python train.py --n_layer=9 --d_model=256 --n_head=2 --n_kv_head=1 --head_dim=128 --d_mlp=1024 --vocab_size=2048 --activation="tanh_gelu" --norm="layernorm" --norm_place="pre" --norm_eps=1e-06 --positions="learned" --qk_norm=true --attn_scale=0.113 --bias="all" --tie_embeddings=false --parallel_block=true --init="trunc" --init_std_qkv=0.0177 --init_std_o=0.00418 --init_std_up=0.0177 --init_std_down=0.00418 --init_out_by_depth=true --optimizer="soap_variant" --lr=0.00739 --beta1=0.95 --beta2=0.99 --weight_decay=0.0 --lr_head=0.00642 --grad_clip=1.0 --warmup_steps=48 --schedule="wsd" --decay_fraction=0.654 --decay_shape="cos" --final_lr_fraction=0.1 --batch_tokens=65536 --seq_len=128 --doc_mask=false --train_tokens=504800000 --steps=7703 --dataset="wikipedia_en"
Each number is 50 + 12 x the weight over its row's rms, rounded and kept within 0 to 99. Layers, rows and columns count from 0. The size before them is the row's rms in percent of the matrix's.

# layer 4 attention output, 256x256, rms 0.395, rows 148-198, columns 64-127
096:49 70 49 52 45 53 40 35 42 62 64 51 50 62 64 47 37 57 51 55 50 18 51 64 47 28 47 60 50 45 49 63 52 76 41 41 50 49 40 50 59 50 60 70 34 30 38 49 71 35 34 57 54 47 37 41 59 43 61 51 47 51 53 53
099:22 69 37 59 52 50 71 51 62 36 47 58 59 50 58 56 52 48 54 53 50 55 31 68 74 46 52 39 79 45 59 47 40 49 60 54 81 51 56 33 47 57 50 41 59 56 27 32 73 33 62 61 56 33 38 57 43 61 41 58 66 47 58 44
104:51 57 37 39 57 54 37 66 49 67 63 57 50 59 29 58 54 68 71 59 48 51 35 60 56 52 44 58 63 43 55 37 25 43 85 51 66 59 55 68 41 59 35 40 62 59 49 55 59 39 67 64 52 58 56 60 57 50 46 41 19 39 36 52
102:43 70 64 39 82 46 60 42 59 56 56 32 40 47 39 45 48 75 52 62 57 43 50 44 67 55 53 51 64 43 67 50 52 45 59 48 28 49 64 50 34 44 43 43 48 56 62 51 30 50 41 41 53 34 26 57 33 53 43 65 49 56 51 34
108:50 38 53 84 38 32 44 41 64 41 74 51 47 51 54 72 34 61 53 53 61 65 47 52 63 26 51 42 43 42 68 28 59 20 51 43 67 58 42 42 49 37 42 70 72 56 40 48 59 45 44 41 36 35 71 45 56 40 57 68 69 44 81 62
109:29 63 51 41 60 63 67 51 55 76 39 43 34 44 35 49 55 59 58 59 39 37 44 39 48 48 36 54 67 67 44 49 50 34 61 58 35 30 65 44 47 75 55 51 45 60 36 28 29 44 32 43 61 49 54 28 52 65 29 62 49 24 47 59
095:54 34 67 42 70 52 55 42 81 53 72 48 48 40 47 61 32 33 36 51 64 47 31 44 40 20 62 64 45 55 52 38 36 37 48 33 52 64 64 62 60 44 39 47 57 51 41 50 54 47 60 57 49 51 39 61 45 37 70 37 52 35 48 48
094:40 44 43 52 43 55 52 54 59 39 33 50 65 57 40 64 37 47 73 60 50 56 67 43 54 40 52 49 63 50 73 59 56 52 40 57 51 48 46 46 14 62 39 34 46 81 49 57 33 58 35 49 59 35 52 50 57 43 20 49 53 62 82 34
091:56 48 48 49 34 41 31 62 40 57 52 51 44 58 47 47 55 59 83 67 52 50 52 44 79 49 53 48 57 33 47 48 36 50 44 72 54 49 55 75 44 18 63 40 35 72 47 47 50 57 39 52 56 49 48 54 59 45 74 47 69 41 77 10
109:44 47 54 59 52 59 36 48 65 41 51 45 50 55 49 58 48 70 45 60 45 39 60 65 46 39 38 36 53 57 70 55 46 48 56 43 57 53 51 52 26 42 54 63 47 31 42 44 39 54 67 47 46 40 62 53 78 61 47 22 47 69 75 66
099:43 42 54 48 59 44 55 47 62 36 64 59 83 63 63 66 25 73 42 40 38 70 31 47 80 54 58 71 59 28 42 60 40 59 52 55 36 38 62 58 50 55 50 55 59 47 32 57 46 52 44 44 50 61 38 39 48 44 65 63 64 34 42 59
104:52 75 44 49 65 43 40 24 54 72 52 56 43 29 58 28 57 52 48 53 39 46 38 46 60 63 42 53 41 48 53 49 35 37 71 48 67 49 39 76 42 27 36 38 57 51 57 49 60 27 48 29 40 55 63 81 31 65 45 54 64 44 43 61
096:42 48 49 46 57 38 32 33 64 56 31 48 51 70 68 35 42 32 51 50 69 40 40 25 52 41 45 54 38 49 68 40 50 38 49 25 39 56 57 55 50 63 48 39 50 17 51 54 50 41 37 42 46 71 57 22 31 44 45 53 48 67 40 49
102:50 36 57 50 42 54 50 35 47 50 26 35 62 42 32 36 42 57 43 47 55 56 40 46 72 57 41 42 42 54 41 36 64 47 70 69 65 52 41 60 39 70 53 38 28 57 46 33 74 49 44 32 41 60 41 44 42 64 47 50 60 72 42 50
101:45 62 35 62 37 40 33 62 42 35 36 23 30 79 53 69 42 48 48 40 56 54 55 57 39 50 58 38 58 43 36 49 65 63 64 40 49 38 49 25 56 60 61 49 55 71 44 57 50 43 59 66 62 43 12 72 58 45 29 22 46 42 68 43
097:32 66 61 43 38 40 50 55 40 49 39 37 66 56 58 35 45 65 46 54 36 58 55 35 50 41 48 52 34 56 61 51 52 71 59 39 41 37 47 63 46 60 26 54 54 50 53 24 34 48 58 57 63 55 26 66 38 61 54 55 38 42 53 47
109:56 40 40 52 52 56 52 47 43 45 72 40 46 63 23 33 49 48 55 50 52 35 49 38 46 57 51 28 52 43 60 43 36 63 70 62 39 59 44 62 50 51 47 65 37 48 61 49 46 27 49 75 74 45 28 31 52 50 86 34 39 40 59 64
106:60 55 65 59 46 40 59 47 63 43 63 47 48 58 55 42 73 17 61 43 54 83 64 54 53 69 43 37 25 47 63 55 45 55 55 72 71 66 53 42 68 50 52 70 47 56 56 21 61 74 36 41 26 55 45 35 68 47 59 54 53 52 61 40
107:59 57 54 47 55 60 55 36 47 57 60 40 70 45 41 35 59 55 28 59 40 53 30 74 52 62 71 42 39 64 68 59 39 36 57 56 59 56 48 43 93 49 49 58 58 71 36 40 71 58 48 50 32 57 41 61 37 59 57 52 66 58 46 50
108:44 27 50 30 58 56 30 57 42 39 57 50 56 37 59 46 57 38 37 57 58 57 60 45 53 70 55 39 49 52 81 41 41 44 35 57 57 72 41 42 21 59 57 83 54 57 68 51 69 37 50 37 51 69 55 49 62 53 52 64 55 49 65 51
091:72 38 59 68 50 46 64 57 47 52 67 40 75 58 47 27 37 62 56 51 61 29 36 47 50 75 62 62 68 82 42 41 55 57 47 51 67 43 74 42 75 31 36 65 58 56 42 46 67 43 33 33 38 61 70 47 44 48 52 62 35 50 56 58
099:41 63 38 48 41 69 38 52 63 61 48 57 49 55 61 34 51 53 53 39 41 72 45 70 43 47 59 50 66 76 46 28 57 43 49 46 36 45 66 44 50 50 27 48 61 63 40 64 53 51 37 66 56 52 59 47 58 44 37 35 48 52 49 62
091:59 47 80 42 56 40 61 37 59 47 54 71 37 45 40 58 50 37 49 44 64 48 55 64 53 61 43 49 18 54 40 52 41 29 36 38 41 63 57 60 56 25 41 52 48 34 33 47 65 41 19 55 58 57 72 49 48 57 50 67 32 48 44 52
102:50 59 29 68 43 29 28 53 45 50 54 46 45 44 38 67 45 59 27 70 43 38 74 49 34 56 53 65 62 63 63 60 63 62 50 55 48 63 27 65 47 33 23 33 52 40 64 59 52 38 55 06 68 66 40 73 39 37 59 44 49 52 28 52
092:25 80 46 60 50 73 51 33 53 42 54 54 50 27 38 73 62 67 28 38 69 44 36 61 30 45 50 41 65 42 37 36 63 32 48 65 39 51 62 50 25 37 47 45 47 49 56 34 59 60 48 57 35 54 35 45 37 46 59 49 46 39 45 60
099:41 63 55 51 45 53 43 53 61 58 32 60 67 39 35 39 42 28 83 37 57 46 83 57 53 51 59 59 71 28 59 56 75 56 45 53 47 45 56 50 40 63 61 47 46 54 38 54 56 45 57 45 31 54 49 38 39 48 66 51 64 55 36 40
107:66 50 46 39 51 49 22 38 59 36 29 43 43 32 59 64 59 41 48 42 40 59 43 46 35 35 38 59 44 48 51 53 50 52 55 46 52 36 54 39 79 42 23 56 56 64 46 52 38 47 56 39 38 37 63 51 58 42 61 53 38 54 54 61
097:49 53 65 47 25 57 52 52 72 53 53 46 44 80 58 61 53 55 43 67 51 43 50 40 70 62 13 64 51 64 69 51 62 35 55 48 48 50 70 68 40 59 43 54 38 73 51 32 62 64 48 60 49 47 31 67 73 55 24 48 47 53 82 44
099:54 57 56 39 55 36 40 73 47 69 55 60 69 48 67 48 34 73 40 45 51 48 47 44 58 45 57 73 54 65 41 53 71 32 63 59 57 50 37 53 66 42 35 69 45 28 54 51 36 36 62 48 76 30 70 50 45 35 41 59 50 20 50 46
100:58 49 56 31 35 52 49 36 42 37 44 36 51 46 46 67 41 58 32 59 34 49 50 52 47 51 45 57 30 53 46 49 42 60 44 63 41 31 57 49 31 50 56 67 43 48 52 38 43 54 70 49 52 53 66 29 34 41 39 44 60 48 34 28
097:16 45 62 62 51 68 34 69 66 32 50 37 50 48 62 58 26 55 57 56 55 34 50 57 57 51 55 51 49 45 51 22 40 54 55 52 52 49 39 68 41 61 51 54 35 41 74 51 42 47 24 75 48 51 41 52 49 35 58 47 45 81 41 39
103:48 59 49 53 66 76 61 59 30 45 51 43 40 58 76 50 37 47 56 66 41 67 35 38 47 36 49 43 63 51 49 41 60 60 32 44 46 61 60 56 58 62 58 78 49 48 31 40 41 66 61 44 63 77 67 49 45 67 52 65 44 41 63 52
107:41 62 50 46 88 47 66 67 54 44 82 32 58 38 54 35 67 46 39 47 42 53 42 52 50 52 33 58 40 48 64 52 61 38 25 35 30 51 56 48 47 37 41 38 28 53 53 35 31 45 56 58 70 62 48 40 48 56 44 32 45 55 40 34
103:57 44 66 46 53 25 54 43 44 60 66 34 67 60 46 51 52 52 54 60 78 65 57 39 64 69 59 63 32 30 51 48 94 48 71 35 49 51 37 44 67 49 56 72 47 49 56 53 66 55 55 68 61 45 42 23 66 48 29 39 43 45 41 42
095:32 39 49 46 59 42 60 57 36 25 44 58 67 46 29 60 45 56 63 68 61 46 63 54 43 43 65 30 64 56 60 32 38 48 69 38 65 58 35 42 53 71 51 70 33 49 44 41 66 37 56 46 61 57 45 32 29 51 62 49 50 61 32 55
095:49 66 32 45 61 73 50 72 37 43 49 41 35 39 52 48 52 56 55 37 61 75 51 38 38 50 56 64 54 47 59 50 53 61 28 51 59 26 59 77 25 39 46 37 42 36 40 37 58 48 47 48 30 64 27 36 68 67 35 45 35 36 34 25
106:33 53 41 57 64 37 52 27 53 64 67 51 52 27 49 42 51 24 49 53 65 46 43 62 53 34 60 58 37 37 35 42 66 29 61 47 59 48 74 45 31 69 72 37 45 47 41 55 35 54 40 50 41 52 37 74 68 64 68 45 33 25 56 53
098:77 39 52 45 65 44 54 35 50 35 43 41 42 38 49 45 33 53 47 49 52 25 46 51 53 46 45 55 46 53 59 43 54 55 50 41 47 41 63 43 51 52 55 46 37 47 29 65 67 51 71 30 34 46 42 44 22 62 41 33 36 67 47 62
106:42 68 28 53 75 61 45 44 32 44 75 25 54 53 54 59 33 40 43 43 62 43 32 54 63 46 49 39 34 36 42 31 47 53 84 38 42 56 73 60 46 43 46 54 46 34 34 51 51 28 62 51 60 60 75 58 45 69 55 56 35 34 67 58
096:58 53 38 72 62 48 51 55 44 57 50 36 43 59 60 39 49 63 47 38 37 16 43 63 54 52 44 50 36 43 58 39 88 65 36 51 47 55 67 34 62 54 44 47 50 52 54 76 52 64 35 55 56 63 48 34 32 31 48 50 49 26 60 44
102:41 26 29 64 40 42 43 45 60 56 67 74 57 64 40 56 61 51 45 58 50 42 48 49 43 39 46 41 43 59 60 48 78 44 46 22 58 28 68 59 71 40 45 45 49 31 48 31 39 37 70 75 72 31 26 55 35 64 35 61 50 40 43 56
090:21 49 48 18 42 69 58 65 52 64 53 43 60 44 55 35 50 51 60 70 59 62 33 68 48 50 44 46 65 59 26 52 51 56 41 42 30 33 57 53 73 48 54 49 68 35 44 56 70 70 49 49 48 40 19 31 66 61 51 45 44 48 71 32
097:45 48 48 37 48 56 32 54 49 44 48 28 59 69 57 27 63 46 44 39 83 57 56 63 93 52 37 35 56 59 57 53 56 43 56 44 43 57 53 61 52 48 50 47 49 47 50 73 28 68 31 48 41 42 43 37 49 51 45 53 51 38 55 32
102:57 41 33 42 20 50 53 35 57 68 39 60 50 41 67 47 38 55 49 43 59 53 48 44 36 50 54 56 36 50 51 63 33 29 63 62 47 44 65 55 62 61 46 10 54 43 49 22 55 27 56 57 45 23 43 57 49 55 52 49 51 35 62 47
101:63 36 33 57 57 39 55 52 53 73 54 42 51 81 58 43 66 57 39 45 50 73 42 48 32 48 55 55 76 54 59 54 37 57 59 61 40 68 54 61 54 56 44 27 51 51 52 50 35 35 46 57 37 54 42 55 74 24 61 62 76 73 45 57
098:52 37 50 67 38 46 44 54 64 53 45 60 68 48 27 56 73 52 36 28 47 55 58 42 49 31 23 35 57 58 47 44 55 56 30 45 44 55 38 45 43 62 56 52 39 45 57 36 72 49 49 49 25 47 58 46 62 46 60 37 38 42 40 53
095:72 36 74 55 72 39 70 62 56 45 65 55 58 49 51 51 34 56 62 41 60 64 32 58 40 50 49 30 48 57 64 45 74 59 44 63 46 67 39 51 44 42 55 51 51 41 63 46 81 82 87 59 50 31 32 66 37 41 56 45 52 41 36 87
109:53 34 72 49 44 65 40 39 50 29 51 67 55 29 49 44 42 41 63 38 43 32 54 53 56 41 43 40 49 25 41 49 42 54 71 39 32 47 68 56 63 42 55 65 58 42 47 55 65 34 36 54 46 46 36 50 35 25 45 48 53 54 42 30
099:46 36 44 52 52 63 48 49 47 23 47 67 39 56 38 36 36 61 57 45 48 66 55 45 50 72 30 37 43 79 53 36 58 43 40 50 64 34 71 30 45 51 47 76 33 59 53 36 32 36 44 50 45 59 50 68 35 39 59 32 39 06 40 46
104:47 47 47 54 52 44 35 39 49 53 48 51 36 34 59 63 54 53 46 32 67 30 57 62 50 56 34 67 41 43 43 44 48 65 69 39 50 60 21 63 52 60 42 62 35 58 37 54 55 37 61 53 52 58 57 34 66 30 58 41 74 53 48 41
102:38 48 38 54 43 63 49 76 62 60 39 57 37 29 39 56 53 34 45 50 64 39 43 61 46 55 61 60 54 51 71 69 46 54 47 35 49 64 58 62 42 48 71 79 49 50 57 39 41 63 55 43 49 57 64 47 66 43 59 29 54 56 30 41